config = dict(
    d_model=192,
    parallel_block=False,
    beta1=0.9,
    grad_clip=0.5,
    steps=4709,
)
Each number is 500 + 25 x the weight over the matrix's rms, rounded and kept within 0 to 999. Layers, rows and columns count from 0. Numbers have three digits each.

# layer 5 MLP gate, 768x192, rms 0.073, rows 0-410, columns 64-95
537466487476486517478488458497520480499474506509477506511455517494515558499495502547489485461520
467533477505475497534483476465501498478479468484520473529467477486510516492474521478502505499531
500486530532513465495489493522459504473535513509559455500523497495506520501484584482496519528505
485532529550517561464483487544500519493507510511479493500477514484472504525477558501491444476492
487453470505465502502427515513482498498491516488492453485501501492500525534480482501489479446489
467444505530527490510500461536525463475528472523492494491530496513513475518495463504528480484499
501473507496480499495513488502498491514501510505509493465512495460498517522515511491447497521494
495502475487534517506483488566529467506482498499446511551544506496470440537504545511510492474495
487491454543563494486540508501451510513530499504534552515512495524489462503509506505487459496487
483530515523511533469525479509482476524480465546505514487521515500524482506515499466493489494472
508521455514465497481496541526495488482531539509556515544506464521487491513480536526489493502532
525564493572525523465502495511517497510489482515514514467464456524510490482490531512471482513500
514494471510553482472468471497468464507465500439526477530522564485485462525498552515480481481462
496496474478503513487465502477458468495486510558508534505521478497530480537522508510496484496488
472554462514507463478530507507494438482499546476474477500531466511540541473496497507537479458471
539519495540519547464467505492521517513503543465471527501525514511489480470465502517523512491498
493491484471484474495489483470500446508468485520469495527531511489494473530495511461505492510542
494501474514493475492498484489454480498484522503498502503536505473493473484466470487511476511501
503467508519494483422494508523525484467494509505486434495478490452460521511486497520479503505488
494518474534474546454483482509485504549496539564508459482463513479540500485530537499486478493487
480493453511461511499455531491523514491514504520494514485510485492487520493483508521457486535532
487508492478467519498508496456465523528501493506472455476466534511506508486502468499475531520498
494452482507472518454489487521532494479458502518510491494535461525517468522503552523493474495472
498498481498532462507501529493529509494492543522470473486466545502516507490486497447465488529518
483514501507525483501514506517473507523505560485475510459539522472509468528481518506508475513463
537490490534516526496493552498460494500495490535492519511485514478501486508470543534499525485459
458508476505476505517448534505482527514539489489478486476493512508447525521483490520534492475491
534472439500459477498518469503492531479453530503513504514538482456499512523491506537466408535524
501510543497533454494513524501478514496478504519484479499534523465526492522511484495453500478426
498539501524499526495455541484536531514500528507509444510507500475507463475503499491533515516508
498496463509518525487546514471486467522543493504490493519509500499485506485456570511528485477494
445473516459469516527447467497486470520512509498547525459502507518487513528498484494474489503510
514487492529506479504496483543481522472452544515483519515525507501482494531491501459522505462462
523503489534524477502498508545460515460532455509519496467423541512525494519518525486548502465493
487476479492508512509531480516437488508521495516514522480489519491470512525523516518465501503504
548489477512515534468492516491522507523478522485529514501478472458533488526464494560500468523458
496502490520499506497485513522498464464505493503469500510506483488457500527533484511497488524493
520441532490496501500516462535531517449495484463477515484518501511522512513489491494469501505484
504507470456513473480474524516495520457530497515493481508523532503457501521459545468491435493517
517491472490509500492491521487519494448450509503512516505536554487493504527502500494484535518501
503485534466525499441480460488487535532423493487495488478527540514472509512475507463528535516493
546509504513537514468511458471510478525486495540483468433495498515501480481462533459503518450452
546508486513497484494569511537506505536487514504507508497510474467490475475491459483506500531486
512507465485499515471517513469511481508501554527463534468523525493507503528515498522479500505506
493473463529462506494504471491484493521508520497489498497505493488500484485467477510514449490491
487507512531505517509467550468482486513465519494523473534522471464492513449460515456520472523494
512477457521517451542472535497495498460535523545514567489485457467469476512485492484543472496471
478475517486522531492458540564537465498502525504500497523504510467459449504513515490464490493487
514495507458486547447455466551452454466499522501514482495497496485468501482507488535485461518487
513495514485493513534512542523482444484554540536492514517515466527537509516457483490514465498507
455511484517495507488528448537485468514495494463504516544504458489479500537505468482542505492511
523487465474519509466499501550471518479504519531507469438491526478508498515480489472477445498510
492504484479510467494494509521464487498507562527538496449514455507462491543522504517467510503498
506529501496537522471453451460500492481499539501487515480555503529515516510502516472499470507488
515485465517469528501535464519497492516505528506467511505508470504521481527518540519465525487512
495500534511536512500459487501501488484502549514511487467526543524514484530519549547474481556494
484486458464511522499520515494520488533526472506532501514531531508503470481458521514495496487504
491475483485472470535500507499491545500492530515508482505498517491473523529530523520502474509498
504484489550498485452513517541501460517533501499514508485474492491500512497502544496472507517556
570483488512475514500489472538467463515519545523527448465477510529490502475468506489479469526437
527518471500508470457454468527467473525480534498504489505484490516483503517521518481417486488493
517536476467496460495497502501527507508519515492507505445497511525515486500514513492527503522493
492479494477483481501496491533467488526464490480462510520466506503512499491497464514494497512527
480459509502464514480487451535517490489517508479518495480498536477476498480484489504504505493479
534506457499489525497521506502501468488524508512547460511501541512495486521534529507526506517525
527488481525474536513480495502489454518550539534512490459482525482468463488467496492484487518465
491445466530469504502498514530498500489504510514470491553495503480501481495509498499489458493499
511456460511496479487511496490495494464519512523484529493492515497513479502487518506493459514484
497467512512533473453512488528515511471491524472513504525507512501430534493455493470496519493491
471476532519483480518458497548500499495510511508508507507497519481549520503471478536516485491482
485476491495458496505493519495506490508491488489523536519534543513471494532502505514477514457511
497535496529479466513492489489515495506535488494484490473531502483504513527493506513509488464501
513533510516498501509535509467523497509496500499480549513434533505473478510497489513543463485523
538478490488508453496516497483477456489517530495516479478507504541500512528507498496502474500498
522478503501515480478516480486496506501500499519511482473566463534475476482489527486492490495514
483548513493497505455469521486464486535468471526532528488492488442471487519481562506457515506470
496490491503486511438446523491477478453473513472537479499497562471529481531485489464442503511503
474492502495517513527490494511468546528530521521525495491522488484488489516511508487464498460434
507493471486498508460486476499491479465508471467507494479499519463479477508522524511517500464478
545509510472486548502511505507527513488492486478492480493492543497529481435497520531482525523485
525478481469530517503475482489474496511523476525530527489496487491464481497478483491501542478481
542521494508536490445471529484482508529440514506486495479522521473490513499540467527464474568498
486494498522512483483445506533518465473508500511506466543525500522474467508465510508497513475481
555484517495506520503484473556502493497497563541500521470524477467481509481533489506478474537478
480490497507460521502522510530484525468525515487495455493520469503467506526526501476496503531449
479516490524509548503495523497488465509525493484523469504511490522480457535473488503469441534487
499485468514503478465513532526436499505511523552547478534519508509459503509497537417493530482480
509507467501494545482469506548437498422498495519493518530495534447455530514509548476479503462493
487495442479514483494475504456500480486504508498489540485520540494493549530514527526495463552513
503489508509454469492465513498505500459491504493572482475513523523505473531511504509455473467529
510526504506528496499508535473481470454505571482538493489520504482529522482488500526518468491514
483486523515537567472487497550503512451502501474505499484515495483481486493483500476520450500532
493516463487514514503492502556479458481536506553487512531513503546512507496506552510531473458492
502517477494509489515524507511461501509487510492536481493497522512506511532482492514508468505500
504483510506505504473495501501505511484509494486487470538517506502506479487458525482486505496545
533569497507495510469480533468506498517488473514520497521514509445478509508510506506449475555453
502505468482518487482457486500480462445484483511517525463523528515506520497503485490545490454471
490551485498508479499551461483464519501546489500538489532498515498494511495420492467527489515476
471513493515475538518453483529518507511494504500519497479473496485477486507493504522503483481484
514508473528450471456448504497513475512504499475515473482498508481467479519525489493512468515456
500481478494520514491479501498482485499494489493506557524533507495501498509525509488492496501492
502460522469467478477492493483505474517501529470491472510478511439503487536525542484494529489478
480493483464492440473541502483499459531512501514491529462462515508445478523454531532520482520518
493469507507488493469518481511503506489505493475503529501525539526492463506507482505509542504486
506521487519475478476468482511479433489524521489511447493469481508496481505528500522522503511468
494488469514526496466522515510482534519478512514508482509508515493551462480470511482519491543502
510484508506473503511534492532479489521500490518538510504472512508488500521515529516464486515444
529476517478537473508480497485516552458508491503503505485528554484456525505503504467513512496495
543434535484494455478528500507489501518489527486507491502506514470493482485508504487501485485514
488516486501545499455508458500455514511466526493502537511498517512555487508477497495518533490528
514505505533517538491460465493493476501488512543495521507497498474487451533503525498503482485455
475521472528553512499491561483508466498500450502452488503478498521447485491505488525516511487479
549505517460466515480504538479476494490516511504535485469490537543472497521495483533490492492479
498544466500516479497493499464491502495482484489519507488552524489505482481478494451447500518499
518466436517469453493444447497503431491473537513493512511469511480478517525475508485519506505529
466493458519462495428438527468521475510487483520513495500496511502520503518524514540459510458464
558484495524478537478429467482470509520544502520551465538523527508497500539491468498517478496452
501480485443530506526526490533464488478505461496484521487505522492540468498490495498474489516485
511558460511550512438522546529498482505514490524509529479517508524469507501498511493481541572489
535471497516494482506514488516477501506502528504496511517519493538517491498452533530493499506500
488499505526517495480493434489471505484493523523517511507508511507480489502523499474459514517474
484494491452445474487441471479501478496486469486514454450497544469475508527494498509508503552531
534500492490470512464455482484496497576486522493551482526527473438527498507474487557514510503511
505552510515477514460458499510482498461497511480544514491498507521458499446501509459513497515508
504487528481535490490457515506512471467507538488554476506503464520508474527488529524547500466478
516466523496498485507493487484515487524469519479522520525508539500497493507498514510445506507520
469471501518481530457502528489502520523512484517535495497481521488521517521450489484511475519534
469485506552488489535489506513532513453483504494504470463505481498493517522530522528510510548457
528474485498470476433487481495491451497478490525481482508573537510501478488520473474484525493477
482521521489463545539466507544514463506518489483551485485520486495494516507490505476484509513509
502490435527550514492475517507479504452529514486536456513509496486464509498515509546500535532505
521494478532526457485453489485495473506518527516503501481504472527536511507468504482506543475479
438545488488491541491392512502531466496512515547553481466496503458519508485499502503493476479455
520549525516478500501504520519498491489502510500474519495527534462468466498496514510523495514520
505531446502491502531477478509472482481523527510509557478490493489488514516508490483504458504460
551487512508502499487508493479499499456529494493464496486432530507458481506439519505433520553500
523497463502503527457493488544466486492473520498493509468518542503477454509492519492511525510506
500486480482503473482477512523477516482511506508522510494526522486477500487516501472498470462461
521514485481482534474466510526478475494505514516470484486468474459492470504506516469503505510499
510506460504503487482504490540513459467508471540494513486500499496508502512499536514485461491503
480516461499472532462506494522463500473485522485503467455522544502523499462517525444494523523513
485463501484519505502520479492471540486457512504517526479508518498486436486455513506504546505509
517491480520495483510514483492461465474480483499490526491495519492498544485481502511504491477509
510501518515514489493496494515478434487529496506531481548516493519518468557458534558470508514485
478472476510454488530463481509520515538526501502507496500503488471475535493483516518512532517491
493471460451486522525464489460477453519477549451531504490524481477508530512478500521506451480517
494533465515501488491485515498515451492453468544500516514504502496454500513497552476508486498532
489491472548533506509534512506461501508510439503447521462501506506452508512479528511487473494517
491454488496492487491502507509531481562488518513491502468525525481476496547534519533510486532481
527484492507482510493505494507519481498504510504572499512466511534474542537509546509488539491503
526505470487510480501493518501500529476526522528521473485543493501482494494482482516478460505536
500533482507528470516500495505515454481514525574521516470528487499513590522511512514476518513514
517537496530516488464443504471471481487462510491529496503511491425488500494463518507463515502498
523470489519449509454489488539532491493472517507541561534501495409516487534481522492478533497481
542462508504489505539495493524473489481520488513498531510509524518495487476488494501492482459499
502498504527508458477506460521493459551508533513525528508513518516519505485501521474502496512504
498535462519445504464523480497483515443527520466505487511508516520476512493459508498495498517465
529519445514524492495443514480498488495557541542464489444542486509442520500484529531542454477446
518494489523474479451499497508526514472468475522530497461489520468508461504477494520528474501472
516507470484501480515444486533544464500489487507519519543536471495530485541512520484533494487480
474476460513516547493468489502476540445536490483468495494570499449457525509474478533488556498531
499510464520503510521511551530481481472506499518529469480562460421530494537500548488474466503515
532439476497463489512507523503478449538492550512496457502481486485488542493463487552469488521522
529477485521503532465491523492521491474459482519476480553501515495478513446487512452535516508527
506491512503510492516514508482504495513455515504466492483492476517497530521520496502509490487518
473501469526503527509478501494522493512519523508510488494528475462517488493480540494526477484494
475485493489486511465509453489458481496517492468520496520508507534487511522499532507518486445531
522517489513493507466450487483468522508499509501540487511480471500500496524472543461497543528478
504477474463518499513489532485478471477529550477547526482507485503483509510462507521469470545487
555487500537503444452486528522476534493455490513543515478507481531511484538500504491510506483457
551494510502493504490505501532492496473506484518517473512484492542496542550472480464505531508518
481443481487470519503435489537462464464466499523523490486457521456473449497484511496439477511479
496507478481521538501524492504476479470532529496517530467547500511492483498498490474499505507537
505513478507531536451510493490496521499555503483491521507525514479471515498472542508491497545505
482476528507507486488498528491508504504507541502540465504501482507536514549492512505471511509518
509524482517487511473491503493491467472492533486531456487509515492503520477517503489491536527469
495447458464515497539499483519475446471485507518532491474468475514563513516521502486473474509515
503507484515489461522517498514505489481508529508535493505541518485464475511515495490513481505505
483480453491492494495511495515504450449475466510463478478487536469466497474492547485466495506475
497506465574440507476445484503477469445486503550514547490477491493509510519492495490539507513478
515526513510512524494464496500506480473508529500521497520496509448494501497497506495473472518437
506497487506467518502450496521433470496518483510536512480491542498474488463484521493507493465522
494513496515470518549448487541495487500493476519536514475520488486492494519499536519506510521499
515512405521534479507508494474448528489472492496488504514525522472477498535480513470507427448470
497481508473531505506508517498503520540500525512487496557477503534472486487489489482493487464462
516531516502528512502483500509467501531482515512517498474511484480498532495523534490483514544471
476495491504480496511483488488470487472514526460572482522526462454432478529460508485562494494512
492494523475532516490488478504531458492479473538454506510500499486480495530501505500518468480498
503526467494483522488500530493507478529526512504531510491526466481487508487470475494492480520483
490487502494484502487506507516475496519504454492527465515487496504440485489478513496472451455503
540480496491499528508526472552504485479503481507530461524494511495516487477428492514528487539489
517471552497471456506456479524467479505521524458535511495517478508480523476468514515470508503503
508537453520518475446483488474474442471428510536536484499477523499474486518486504477498520506497
505496522547507503502495491461454496471541553509491451487501469484518512514478508451522453476511
486479506477514501482500501507446469469506530482474486485481508490505494504511508498465468503514
536480539497478505521503465497495513463452512511495488515542507501501489500487523499471512514486
475524492542531524509487503483479519488492513497513498499518534531430499495531524464454545531499
456509506507525493493478503524502474473527494506520549502507476513426486537486520543481470501526
490502483487523507508443505489478512503476469508457494518509508480505506533503495505520475502507
525518524469461492526496487492470491467523501518508516481545475540526517477509538480528529516474
487478509562495538493505474483491530497494511499509515509512486510502490494459513462510509525439
528453475500491527515504524502502447475508472490528531506491503465465535546485466506472503507510
508517520473494507472524534464438448543545537506515464507510504498473442542482549489532479493503
478498486497510477534468501550491483525526501480512503491522505415491545501535492492527472520515
485512509506483483448493536531456489486493481479535527478465506528491537483463541520441498514501
515491486506504506502488453487442486552460522503495536501527489477514484458522507456515526561526
498504463496505531511489496499506503500486485495534509497501487487496514504498517487498486503528
478498517568518492471532496549482443480486462532535528511500474519474491510507564479490482499468
493454498486484486489483483517502487516504490534476539473488488467478455455471517546517475508514
550467509511532511493482478500497485485535485525501489476484500480471517535470503478510434526454
520480528478546541469511496521491494513511466519525472498527482510465495489476498470532501488463
506485474477464507513476480483508451465500490537505469469519457524502493493531522498510488486508
511473456547492515504456525495480517491494493495453508470543550505471471459426529488529489507511
477505503503478514508477504509470486517538480508515504523485491464475488474484505499530468484435
481459440511548502504501510481483519518507514512513513500485484452493555489489544502480499454502
505490487495451498498488486496492505505545524498563500497536485524482456470480505495489475523502
516489527528511493511498498534479513496489531528511517435497463503492529500493513493472493483517
526473481536504440470513470493514478508518478546483505469522498510509517503457536457486507517473
486480492498449493531544477508467501475525517486534534549483507460506480504464518496498472519514
542507456534546440514518496484484503492469512512532493464499536499489544513493525451511472519415
535484506538490493451455456524498502519490539474489490518553527460475477503518503489494511460528
466451474519470527536501501468496516511481515499503513503505467491457491511466549537520478496513
508469431531518492504507503489498478464523498503526505523501490502503505484491489505548459517530
511478458504539473489519492504516495512507516493526467479485520436528497513498509506450462569500
509448486514476487480488504501492475507528488482536498486514516495508525512461468546489499470492
486536504490517468478470480475505524519518533511508493475525543514484497528504536462495454499491
503492524513537526463469489526507502497488505532509554478528572474507548481495535514501541527501
497506477452497486469518501491469500506483466473498516493482528510505509472495479517479519488506
517500519503487501461471518515519454522484531496517480464503487488486483519440491501487486502533
493491490463470511458485471490490538505459545501508530502517496462484513483508519491532526502506
503460482504530515478485457497498439543545498508528536484497487529527509494491509498501508509503
502504533563499483455465473517512483469498501484475510472474546470490481497509514480507538514515
475478511488503516495503487486495516515493512487497429514495473496554437530502518449485491506447
488500491479474501475451529544518518518523526485484503473509490469485479512509516493509506509463
485469484475496552503507477498461472524493469478456483521532520487493500536486501503566523453498
506501472453500483526548481475484525500537510482504520523549469484490500568464509518524502479508
463487482489525501491491498501468465468528519503460472514545480502488516545520547518509456491452
487523482499506489506525506518490479517505508532530512519508461479532493495477515488503469489507
503516503550489510487482520513492489496460484492523451487503505492523494486458496475475504502512
538484493496508457497484472514473530483515498493528516502515518470531488532471535526485531510499
510482483483515513496536509467509509503495497521472511499478500474498466477506517493537537522442
502477517527538485497530506488514474517500494521517503478501521513461491499440506508531505526506
536471548531473481509476536475479510485422493469483496529528534510489487543496522507512462497490
544418494528469495445469504485485461505480534522498512503491506486529433494486507500488493506444
517473455555474478501474478529520518453502494474493489504538491504478501490479554500539472504493
488452485506499487518484507509503504444501454467445475542488501469497520530502476507518501519504
475486498524498515517440568458476480543508542473489435491515460475541465535489504540504498437500
504505531518507536480476486506464501507489492514526472427499458562461499531519515507460522533483
476499520465529496502486489536466466507515494506498494532498479496504473485512530561515534464515
495513482483525512481473533570474460502520516485493484511510514511561513515476468514464456522508
479525506496448462481510496529497531551496525489520510496502476549484494486494513492455496465489
526512491552517557500476493492506498506474498496511519451517512526519494498497519499471463541539
506522501476536510520455504493504504478508498506510550503541506518512539514492508534476529475476
500504475574465476471505486484496497467495519514519495487526519496457494503511509523447467493497
494497470536558495494507526520465499523489536517539503481489501525455476576502528501523472505468
495441499510536468445479547525484527501448517494521495501530502501505484516529531478510517501433
521486469524494516458505524504453454480491511494513512487517497469480545473499481475495422502513
521509465501479465498509526536508470514483496474534517475488500512495508481533514502516530489491
514525470546492507521451562512489435533509564659488495494481498437548460533515560534504432501494
524485444543530533495525522503535505483524527523515490493493467453479504537485480511496469516522
500487495505495530483530442517529528454516478477477458485508500518483521536510466508557490423513
537517526502458492484499495549476496512515527501530504513538532457485520514485478437485496516455
516493500492540460494493522506444546495488501472570479493516539471486534472465435439510511467521
458449467524499505518484488481445516476457496500548513503489494524518496521509499513520470493481
503500486497499522517479499493504486543526471506514520546546495481502463548496509502466526525477
531513498500518477404499489508498521514492509497492435482506534477499467537487519463454484514470
506465493540506494500489512534503459488489531533469537506545483488470492463550525477489480544490
521508525513499508467545531512553488461516489457526523487484497484535515509463523496529461513528
486520501489510559459491490490503472456457475521536507499470485506488461498513519494494521504483
494506474483499490453495501495514518519496421550506474473464494489441497498502549522536492547520
501471500514520472470525459547459504515478513511483501526573552493506508543509523516507515539487
480511505530519514509498478512521532495467487466481503527514523481506511513529505480490523513511
538510505476504553502494509503523501527517547439529462485478530525487500512498555507462524501501
508484489542456517494511507502462485432494484502512511469477480499464522522497479512534538462507
458496486466554494489496469539454487491476493497566501492488513495517478542428498529565509481506
499525454509505513518529477512485520521505483530479499473497498549519535494507495505481490467496
542504525483485502518541517484487443508511507540518510461493517498510454513446537510494427520500
498498444486543532484504525478484511508521516489492488498483535501483472486493529533512491537472
518556453516519481498496509503528514486522478514500436474519526494451485531508501471489479540477
518531441504523547479498477496432522487499535550507523465488500493508496518512515468503507448484
501501506489498527509502490543497474499503518490529513455487492493499499496516482504531488523504
474490475495473524516485491524475467532517470525484512520512490470518528511528460520524474520528
519517453487516469466475482482513503527463483496484480504524499516486453525499506457483488522471
494496509494454498497503530490487491516489501509516500497487492523504503565522550472507460498473
504472496520507523476511479539477475512463524511497529554497486504546504503537499527464474511492
499489508520509553498499488492513497531510510515523492472517471488521482498534515483517487477476
532504464513481568485477487549451472471493488494495458453503505492478504567488509519529537530541
513510481482434555512495532547498470464497517499504506501493544510459501472490530494510518472515
541543498549496537469501510489469528491516505508491542505531542455468456508480538502515509488518
523477456493466557509469478515464466506525457499540483533530520496519481500509477507450515510438
528512478513500514476495472482467465497500481466491480526544509493525481486520505481508531487511
530539483497486492459480506526507524506511516506555521486518479486496471512503536549492492516471
486478468458505491503499518478472465457531527519516432489500527497508479540484548509502525477446
475493474462508496509491475540468489503509505559530466516515534504473546491502500505493464540501
468473515516512480470491505504482433519521534507498519492521513482470515538542481497513477448498
519486514481527505516531494496498505472499484495511476515553540514547487502509490513485475471487
497518467508455539472500516555529478520546490472467500499502531487491469497496512470536510473514
518486486499464496459472458498520482488479526472489516486518535481510504552515508484522501513514
484470500485466466445477541490489509508515532471530507502559555495472496560483495466552506502495
456491456519529522475493505458475489500480522533479490526474498519512463498500506511522515547536
488425492562499520474465540509504507503513521550503523475462475500467453484467546495495455545490
531465472495494488518532460493519483515466535499526481436517517539553461517492502492463479533487
529498545473522513492479497520519528507497495490520501496544460506445518518532482487495465512493
500525449524538507469480493468483503507512518492501468484481514506501478523500509506517458524480
491514460500487511526519462546509507520494533486533515499479495463490497517484525542502507468495
483524486507454462491522517500482483486465495519524505504520485475463512506478473471524477461492
456457445544514481471537502491481485513533502528515509472543524497507518500541588489526503525484
480483473513493523473498501560461465496521497549487473499503502486503525497486520498506483462491
496497526512539525483461470480463513497480462502498525512501543479490532526486504506493556494511
505456466516461469501456490512454517498509531479484534466513470525524485479526507514495477471489
480502483500489452462485483491490532526509462496514497500477515475506492527487505548464538475515
516520473500492489517494480535502469512485505519513510475466502530523513480523508482526491525519
464489502535478464527488471519492502488500467523474469527496511522535523504477489489515501473504
506521498456518486529489511476454506494494509500487519513553477468512441438480513541492498510491
512472499549488520440515475505475512534519524529534454444475479554498488536495482551545513512463
457518503539521529510477513524476479492569533523504473480437519480545528509465529549499514487481
491536475459511456444483523530509479507524519502492485476500528530486499566483510488511474500441
506485475498481507478540536493504482477504513506501499454553473497498531477513515520487497498498
497482472514508447455512477507490490468475464507532528467482499486500534484524534491535512509489
511495513515540478462510512474520500524478518540469481488563462491497464501510538525514472488439
509534461555496500506521443475522467467492518508489521511499553487530521513504524478480464478542
494480509479507472508460490493512511502511525501488527471526525507521525493508502489460475540509
500519452506504451537490530542483440510524549601499523459504473457496467530489528510511480527501
485537510479495491487500484514488492478501453481467522492462521512502502512476510516469499466504
484491502496512496517473507501457488525530518501554509502509549547517523521474575472442505514492
519483511514498521484479473527472499525509499447531464514534461545472516469461440495482507445515
549514541521482508484476485513517503473468476493522474488526561503480475473508517512556503482523
489470521484516444512482452512502440526514538529470500523518481505514498494500535492472494503484
470454523546490505472489508500454493503466539493515518549515502518484494528509516473473435493484
506454498474519487497484520495524496466493473519483539517498478484432506517525469475497460419488
498504506515501505496475467505544512484496530512462534504500501503454471516524510512515507521490
522481527453516491509502461487528489487491493501517513487523530471495488525506513465482483518514
503471454517479469507504533482466488493482456497477491491527493487492478528483523470483524543490
508458484456492491541515503499489475468521510473525533531460503476475516538487502499540464493504
488481484482516471481487490512483467471509530509502499544519508466472506522523522506492471499464
527460480484495486516502467480475481540500454510526507456508490546485507532534493542535473529502
469490492506488477508510450511497454507477510526521471515518495541516490490527480519521494506462
508457489529508502522510523531493510481478516472520473479491456516512552510492521492493488485472
497488507514514513490481464510461490514504459529520510518523495523469513499500480495473438506514
509393475419470502471450507536452469518516563517490465471502495517518494583530530559527485510478
532473509513528513455503489503519489512538516529539469460526463461481494496504516465459479505448
518541485525489519511497495512494450433523487506516557458448532509505474497431565495487522529509
499476491478497456491512504485485492494499491520499485490495466486519480500500482508451531497455
513454478465497484512510484518486476485489509537531512480516537490509489508532487489468487475477
503490483493467492485486501572519498524506523519516498501542542464469491524522570456483502476507
508487498533483489492509520506490525517532558538510481491471484479509485467469531439534478541489
497474496501487513511468516482487479508483486531514516515506504534481483528502542544466477540481
517493499452507524454476505555519494457469493488461506438467502479465517513503506520509526511510
469508451517470504552514523466472464539485516478490504519503529468458518493478514516530484500536
540483521480473466472453507480482517512462495498503472550554527437479477552494508517483482542510
522487497530505526482490516497503491530513528524487481491498496515469518518484555511471506544456
481442510501478481479485523511462477501513515512531415477486518516496482519523510516495509517507
516469498549444444558521510479508475470492530466511502476468494483490525510501502532480490525516
538507475492492494528517540582486450513545478519479514505508473500516470506469529512460505499544
497519469502449474516528480494477509502532526505509496510510466533531512492495499447535471523505
462467524555473531479528501495487464538519571516477488506479479480496506494499486504503505507490
574507483505476496483483488506484521482562470508508497478523531465498499486491459514520514492482
509526515524543543511487501500474492486495535520469526490503508497524499496557518548476473547474
493486467520484519502495432533481490470496509488497502475468489417492525522490531486474516512529
470492442506476487497483496504498508529499504508497495478521512539543500507501509530492517472482
491459481506493476482462529455510518498475513508515437451539485502506503504528520522485518523453
482464495562528488512471558494504516489538530500498503511517495479451454486500511497473469505487
517455473464478548445517452470537504522550508505531443494503533498492509515500494495498444487523
516495485571489505513501471498461478490482513519487490465526490499501461450476543576480493482495
549522483494494506498481513510435499517482488508520546498536523511478494470474564456475430494479
481513447519492491471498489546512478493514520483501510537534529507470473499478533488487513457494
470526546511474501501481507472515510488488481527466495500537470488461481492515501488485500472453
543502510467521525512522492519496506513442521511497500459515468507518491541497520503501502483450
496510504517495511528475476498467505474457489475494487510513509511498518493527492463498557517477
549457512465504486466520517504475522553483508533521503476519527499480479487484553464492505534506
522501483526502435435490545497513458466501491489524519509495500494488480518492493495497473497532
475484504512521496491501514550517467532456504516549510496496539443452488555446506501491516497476
510538465530543517475510507503516508494519494463495476508519527503519529510446504513470477498471
498509459464470459517489505527492534496500479488528492498530513545501492482496493521508518488501
511465461540509532469525526505494434519487477488495542558501516539464504507483498523512507479486
447507460504497459472507457507521474522561516547488467475509514532514488538509547518479492523475
527474520492480540461539496533487481479477455486510517523548434491510512488486511463486483482496
511517458498478515504514543528507499486500529467536518537497520520503495518464516512480519520534
520550485497492495506474478494491535504557524464495522477508579487511478501451523486494455514520
535504486495488472458497554491456481504484461543566504479468517507480501478495505528502509525499
465537463545478543491501515482501505494495517495532510503507499482455549527493522562506508533499
511491472520494489475531501499446479489465454513470519485555507497466498468527514498471488524516
546511480489512460469519553476543504508532531527478441533499536525485482479495559487558464465482
489502508469475490503461494456479476454513459489492489476495485504486500537470510537474493528526
507479499484485489493512496443495478519517464455528536507505464489497473537526491552463477540481
491491465520514499515491502517464491497462495482541480526530538466487497531478529481522454515498
508540483495537507458534537487478484519483533514494490492506498487482507480509491516508462538468
495495507506490543508513503510509491532522489509521542496528486475512467524467520516533503447525
507477529491491455468488440513460501502491468521484474518537509477490509505495496502458475516501
481494487497470416478506464491521485470454495502499491475496491498523496498485526511513498508513
543481477478460501481457540484492497510504509535471502532485507506490496500497476498474487480458
500487487535489489522495481475498451477577504489544467482481507486473494511494530554509483504474
530514464490501433530535486509465460503539504491503521482493512531493488471471504448434490523498
518542504521453477464470498489521503466494522495510526462499524475490487519495468465492496457468
526512521504500513489443512489498508518482489513502521503480516445504514533494520520514523561519
508545460492521452444517542501504519516493537505493471467540516527510503526479554489449491524526
484517504492503498505472480514469514421508481465479552516486468504521474470501515538520542491503
493511467506508498470499513536435463455496476507492487514491544513474507527475546510511555516503
544505518532501492436498479505468495501474502491484469509554520476491472513479510478516502464469
452507478474541461458466517498455470497497496522542516479485500507512455532466525473504488522466
495474512549477530519519544481492496484504481488520538492492463441499481504480504493500524461492
480442497496513517524453455520459507512529496505516481512520541483448485517509517479506501503509
511526520529490507495500474548434480469486501522524538496488521496489529484502554466527454501486
500496494533492533545526485496509557498436544510529462504506505475498475484519512476464474493508
505449503565519504500468454505506480455466483512518483518497524504538467496467510513512492513492
500503508529496471466498470511453521525496472472528510520519455513501516558501510529503490526488
483506463471502502500488521539496529485527543541503527521546516463487499554505494531455491526507
476519496480501520521500470539484501497498521493490478510501461487465428505489498501445472489543
520517533555544493502468527515506513551517483556507489473534507487498489493516502502477498482433
478481480530493476522532515481496514465501494484565478474466492536462478486495477541549490470493
507472508481529518513506492508469501538484459480525529516506496502476500482473511481526490477529